From a checkpoint of a small transformer trained on Wikipedia: 14 layers, 3.03M parameters.
Each number is 500 + 50 x the weight over the matrix's rms, rounded and kept within 0 to 999. Layers, rows and columns count from 0. Numbers have three digits each.

# layer 9 MLP up, 512x128, rms 0.0831, rows 315-410, columns 96-127
513504424500477493557457466453542494556560568535522508478571553451454435436541530452410549517443
517512529518465546547502449500496427528441504500448444397536525509406507471536517528603477499458
538490485485436541467553439497435621567521487515486437514494544485583497576532414493520456428526
482537579551456461493484511507447512518569545469514467487533524348564387414573458463474504488494
532438459461445524474356557435527528476634458464510514477528515512538461490521483518470519462511
534486495476473512487443541457499531495486487490498481530499442485522560381515502628467481497569
587503498595392586479434412481523486480506490525506566552536511569433460521548447437399538447504
564424577603472512528520436536472601561659524476505429509480501533472419484604476622571482574532
469504425482485491435488499530500519513558450483353455592555538527542395542469467529424473499551
509508573574477564570525523520439533518514437461444489543503496529438440484440544578489484466600
555497540482456579445578496484475499526526585482501471408481513598561491574523446615500518453570
528478543373428531453467461507455471509529417528471490484550535543489473532488554397522472531493
503495506503465465540564554429499475509442559492459563571612506488493444558476505532518510416466
515518466480367563482554488500484499529467511506457453496547594448497506467543479555507504529424
547594462543499472448494427512469456536510518480523512570563487602540541566497404542623528513556
531560485565465552528433499453557562498472399518465501489493550456417479407411387517447467467563
551637485610492484549462494449502503510558424444530515496502483496466520486569560543442448515514
438430525539421509490530429446438504522502493401472451540549371520556489572521440533517438544483
519410475490450485553485513475498473540492494576497477478522570474439513457543465461496507443544
555538559497522473507511467479462462528571535420460446513653560474453472476472540536467507506488
538457502476424519449432507528492522509520546447444489510507444565479462501572523485475519606457
529548527558451449493525423473490477499528506461424467487496480568485524621454509471450495443569
524495468474491493417448454536483507534536525483541521450503498472505346537494389528617474544436
596461529446508473527447502451483479540568528517501520557460557569471552501517436468401473439526
459513575542530568450528470480559443477533550433468463476447550551439519501495514524460471521463
531436561554509458459464445568552512580501511462496431576543427483460487547358514472501474506517
445509519597422509399472510452517459524535437437514425622471529476431519459571538530503508502529
627477534504551449532437459474393476543519534491508460527537487442478531526540509590437440476558
529514492580439516474481487539460416536436562566442492518572456369614402579516515479495488432477
491544520476422529412414487505420504514472420529569449552493564599524447497505414512468522493501
528540453537553529481466455500578524559491547403494436480440488508548560518378443512458439559547
526476529512425538514606480491485486447444492468528477559634457351406456477509533451435466458473
546464538535424492615496521517503673510550489493437478413527530558554438514499485469482435406453
484618512458413533519529493533478411512531489474490427422558554463388463495557513387462443506578
526466532527477462506442519526526599535592450447499511486507592491484475523516531535432449482629
507503555496527596498621501436551578505555495494489505465420451561462466492520485487556407450547
497413580508551592498505417581462494573465519492523468458479470525493419525395492558489481529493
509546514528459551519488456567539476487443504591427532507465534515519447401466501533505519461474
451437558484471445387529511483510476504522517493550527517545563561574392482502503439490464435463
562473505591499525480464423498501523564497483364556447459446538524427448568484524445563385580505
543510616495497575412566484483457666573594458485559481478513566438538460472541379479520448477479
459528541512493535437486453542474502497495541518445457586501461475507464508556556520472500516491
577574534543399428492426482486495564517581452418545477543474521485533516492460480561491462491530
576397569561461461552438476484473592515626526443517490495503506507471478518455466448449529488507
540443489549541454587507515539531489559584446463480479504574420478513510530497518457409432485497
573448417468450589509464500511525480567530446508482518422547565582495482465491529521575460534517
513500501492444488338641499519552559553552484465485443519521478361487549564485531609454438579507
519517469564512507548442467452505474493471522417457529472461496507499497481519496527509419438598
495551429554492539438501465426479499532499486501447526688482562477436504601483479527515508489453
554520478511528502444509501496667469545517429502465510485470477493474577512495478531589478460598
494400506438523554504516467464414465533456445405507514515533503397484482484580465508506538544478
579486394560450544489468488465501479568521479551352553528506475572456469517550435543468493601526
547453452485372494502550465583640476524499532507454519471532498427465469586509481564503444527543
389507529514459504541432564559431411466491531408447375498468545511434438423504507459537427440624
467518591506433519512508459459563460520501535513415470530452454514463437464512483408458455424558
559521448530491439455422463476459515504504510458491494493517566541477432492512509560462515471436
506512477429504389543478469500501446528569529432508488611465537563527502482463446445474468509402
522564470500515533563508463431572548553551527480477501418510515478476383449469543453488485463440
583489572551510583463496452507489488511529522490418514453499532487464497563532393601533486529580
616540537525434510464464517480517478467476393454484532534542590509563426491449537448569469477448
511546526497506418457471478484474516498496451521472433542537496476489516519526438582559445510493
522414487476404484616504492553415497517492430505490440513485502512574412495541410545590480464473
522483463471445480524527484509575590520482484494453456557508449573504478353534505448520471570491
533540556479408592547474488473472564555504389492532437561411445449512554548436540421488478477390
530534546525511590555573484551546502548489458448467450506524458525415521504468476569514505560485
615431536481512548530514498600568568523540463443437473458598502479468479533526482451482428552509
533568483455511556466428543488436506544503383505537477471466569452534472577548423542567493580538
434574479457463517546370426468549430528468514523477460499516479486485497441500499540501514464547
554566501530527482479490452397565510501487327529511480488481568580439448470422560499469449502463
515488529530453550539437551534449540533450566443499483544462498459464462404555523430408499391450
526425568500490446513465538554442497476544532539440443411526499476553429491488470468445454558507
523548477553516396433472543454497510558493439551503522456549487491441451573507474569472530498440
508560404485497472425510422478518570528548517496478505540558557532531496523423418535532528469532
459475547437475474464359486453615522533476550552424463469569521434516394541495483567582495427570
515450462575465495518447540496567557495603468413531539557589491503522460469441491507443522429488
530447515496495580509497456468510501555482522536472470468548503447548450528468465478487378434508
435486533551497579559558441496463569510531560561454436505496504420369533510601537500548386488561
513593475500515497492440506501492502557466415443496481548488557478488448468421583568562476498469
514426463543459534448507543561486479516519524465452443571500597590536454573510479583472454576439
472613531483440545453479490511485544536550573512497541555488481580600396539484421514499501595453
470383583534478552519568460457488524528396546443475474492505402474437496496548534419407483471560
551524494486474481416529386477546508549511530498468495522581559554524531476543465412448478440483
539603495587492533485487481362535472549482505555493463580438501491422467496448489484445495489508
487487490478512561486514457549551406565531546580422485499548463459406451528553485570463501518492
519484508588487582394406445491392480536508498473572525467433480484506416495599493576456468476523
539524540535486546529575523476437506539520516525502470516547440533475510528522504515435437519475
549540548522412517453533467435559548485479549528455488459612661595490515484497337506444516488515
473534535470457536430478473543456452495561461480510465443577536487579474437531450564535426488482
425564418496455458461457457381486605547558475508486496615557508478520510417501504567471515436461
547468526479410549510357436490534521539626373362444470609483415483498481485542477514562542459498
532485564563397509520528495500515553513522489456490482445470499441448524471496508476490477462580
504543513481405560429589525557529510547549490470527462543520469454515495443422475481501496525473
469525456511513529515442541497454482566595545520454522476589493467476428455626450484497483588564
554538653448508526477516458519501489541504417475409553530486541553429421462433469424495513519460
465540588519476564477385459520483480504512388419424448483619486502456455461435485508551478502527
442463506456534566494453449468477558516538517444465429481484464460482528482548459521471426411511
# layer 9 MLP down (transposed), 512x128, rms 0.0776, rows 315-410, columns 96-127
500556466483576444535538552508505488442457433542507428436463539442528448502489522533537494530455
455475461550425528467485535475521523483522546501527523439514520533444440487407461516453523451469
496503531390481384547446444512488502458496464461434522540442557634550513455493490510539590458418
452496454414563486532543529540561463531436460455492539476548495544535490487485487499520505515548
508389422494496595538509489515449424429526551516612530512459549482484621474444475544545418486445
500562506490600450488482499511470504473476480551518482396509485511503436505486418526453651585440
502469500487490490536579557454474626502506532474505514530468552486467616591516456459509474498565
421489512523452447652555519421434565366511551359516605508481569549458509488537523515579459476487
465518542462523490525547459429562591546409492441544519459469511587584510472589533492414567426530
500487594501454437442478530526556560539487421480477484388494505547509440500550529482531474563529
501453468432475511517538490406638469539468634530570560515450435493546517486467551511457497515479
475526526487502370517491484500561482506497627444484537452528490427568566523475414512492557502501
500518516499527459478492567504436537484554471468484497512465537507476550525492460507476546670509
578608579456435438550480452507480467461505454540619549473533520540423587497558491539507454491573
494429417550524444540501543462500507478548504553553516516486510489490530488498457487543600525486
467419507537586533558482432461477485452553450555577458465538435527494484527484473487444413506488
495596516566493470431472476472563491545482464474401553550544551417488528596525403414434481540530
489524561519563565476539479482546455459550441516455486535514534516592481440481499446488526583567
479541583643545432434500546498446493473490504446574554513561526500473472543468516575439526473447
465546455487651480413538572524646436497482466547533547465501492434490505488602510563622505495544
448513515459495561474508498488409696519516474471494521514458525534506513515533532488480537469512
520491534480533514537452515503585505598435465461577510559531448585600522471461496487496483424492
559449461494490449451497540484572493459466517491526529581507454549454447474471494536526523542532
469508508532516551504459457545465546489544511495527505481485494470578426395498483442565529530412
516542477446501472428427464461454475521470451507497532546494482501515572513486450457496623517468
540458464532470491512484437514479537495460472513591538395416525485528469476510523541482553464470
550412564517501565445431521467514563563452472520480490576521435401459531501396459583416548472469
484544515505572384495529609467461526478548501521573516492462485513549498513476441453482491426388
562397555591448404503534507534673416545488489492515456355508503598604573473531462497436524540477
554549504493508366499567578548482477489529518520470499506514480433492537484545550515479519489507
555479540518504588502570464553430470556516527454498444472481461560494463556518480474524485568493
474466441502477585477393478475533505526536562520467527509529449504521431448563433449447521580458
520488462632532548428531445449488566523444472550542580560414471556543456487540512564537472559399
455555432504523471613434472491489399486488517549482421473585442410480524563512490444540457572496
487453512482524429500570497518523495449499467493531561416523485492502530448500546415608482469457
473531492474543499506490499465487425462471510422441555499492516498487500505510525509538604452583
494591482599493471537471478493504494502480454535594551462512504453562539521408502638436519449544
545484510446548462474522511443490497523480489477518511537541422479427560498538517510514511518537
510589503516459520600478395421437497514512430534558497460472460562551550496523531524487490578451
556475576545561445525456454488511513500463524483487534600531461500466593523527575555511530515515
438480504450571460497460504490549573473558453546524577583412417452540473476538541555564472538470
498460466491501421529513451613531390480445483444530519513533434500474509477502524533467434442512
499464429515566514580446500457510437492472405384477556491468537439586480458487485471526461557490
502522466540528437409550534509560434555459424499443567538439487457539406444497514527547541548588
483547475509521529393452518426531533542442528513515505627489459527557499458531534528429574453483
499499582516544461405573518461432447430464534600503506561545493466404513510504516563523507630519
531477514511427541634419460391551557518482513354453510457567483568535539461516493442455479440543
466478565502506417518462604506530435502483490501557502453492476551497466543542555456481514576498
427487455506541509512541480509512459501500468527488465515441494548537488447494501553451553564472
485442572515482492489478530440523472523511546436473499511510512516516484467453453415463510504449
471616403455549482393521592505567412505492488565521457474551474537464540486419498463446516439461
489508500552508455575491548507448448531462504468609422416547462499517478521441548513526479466556
516527493507416432506447509520564480566537571479495560568394551537448513461427421481430421512604
482500508574502541460524553434533612462565423551520556394490457522467546548423474544548535524461
560513400533508510432505510525444492526483469527528477475542446503485576486470504493530489542478
482559499515515461486583500444554483557479512495495452508494524476495554480519493464490532507615
530433455444525556524473507534524540500554564476402458529423478508439415497574476449430489433471
411479419461582525505535533461366563559404561447487483485411518512447549504496476480466516498539
481493489560532443535553530528559574493511558468503516477443496435505497545504460430463506522427
466366488504590560405465538543435512513595594565535578488521525519472510495507474495447465437427
493558490551531520498482455468484518443552502499531528460450495511529507512494564446477472553439
534439487497573448535504577457508489500556490507412520611552437548504514518519447473496493538442
498455466508506405542499610509490443415528474441512555485460485558509544493504524498571500434511
435514548472576517513415476431463584433434580525500454610536607506536583474571447499569499535565
546572528599427448554455453504463489581537510535485461543459478451534493521443524483512415451428
496541576346485479542433485487505522491434494501411508520427576557433423467570458462495523492530
462568537504408449534525472552489552445584522550605489485514478504555491463460490468473510425489
555485550457608441477429528498452488557497409444495464469432497471558553466442455497575448643495
458464510512501605478468400434472482508416557453489531445503539552440511503558466452503507577601
489542410528490561483442556493410567449480570448459508482491525434560515609469468500487498495530
467564590464622560508528440464525548460486529418429489595407505411657458448503589501438538527490
552480575502508447430565511500535461506447530526450435515528501453487491497537534615419502564479
583419561532497510516531515490426497501438409507463536604522491597496577503542510488510479507541
567512537449447599498419443380468403518507630383313476485501492475612478543550500478575515558461
560499537439556510460453514441536457504477477507506454463465455605451490522509466380550537507444
515457584542520458525500428502571489510474487423521521493487510514439491554568518519546551597452
394527465504564638510516537526513496341497560620483450478529486449446490451579518425543492504532
402478575506492452440449535495519477473491563492534506512500514533458504492529469476444483478492
422554415529458501474485453482524443499516491461552414519464427492424501592508482501572615600594
513384452501606562425608460495411428510515504565566469512501483482483555507576502453467471469502
348575513446602483470599499573473501496502510559541511457489509519453530559550552481484462467501
490486553574549564448507500508523529476487474557521478445507500525513507487498437501462499522460
415591453441512353524489472449527452499473499554486534437628472501458491538510547546592563587511
474582489498468619523457442437553412403530576463530533399507572564493463521433560477523505521486
541519534578562526438528574505517375489566507456544425494523379548504527520466460479589461494552
573493407509498411488519558503552436456464506401466548522510552473573529554544572449527465497499
540488542445515548465514552418532530555417501578497507433510480533543487518414535540459497505501
491527472483558452561481459388548513497451471470488502561554531457491539517411466532542485521453
590452503422452528544430444438449493522579513528497527553493478479417604453444444529528479503455
553531454492463507512557434448493464623514524487443501429589602483509490519527505525398511571519
475549496539519538488549524532507432539423576558498440493534559552513537551427487499430473505511
505554434533580538492551482409584497504437452522538489490474629483541457540530464530479442420566
592530542381578494515524488471533591454426459453414466454469539460352550592578458373551593428469
448568527448515532435527491355538504449463443506466557514446608534509511517581427632403377408459
552579570469450545503430429394531554535512535404509479487515490466511490474486492530461551521518
512527554471436573480529561619492374425407489487378432469412500573576386493439417532499571597558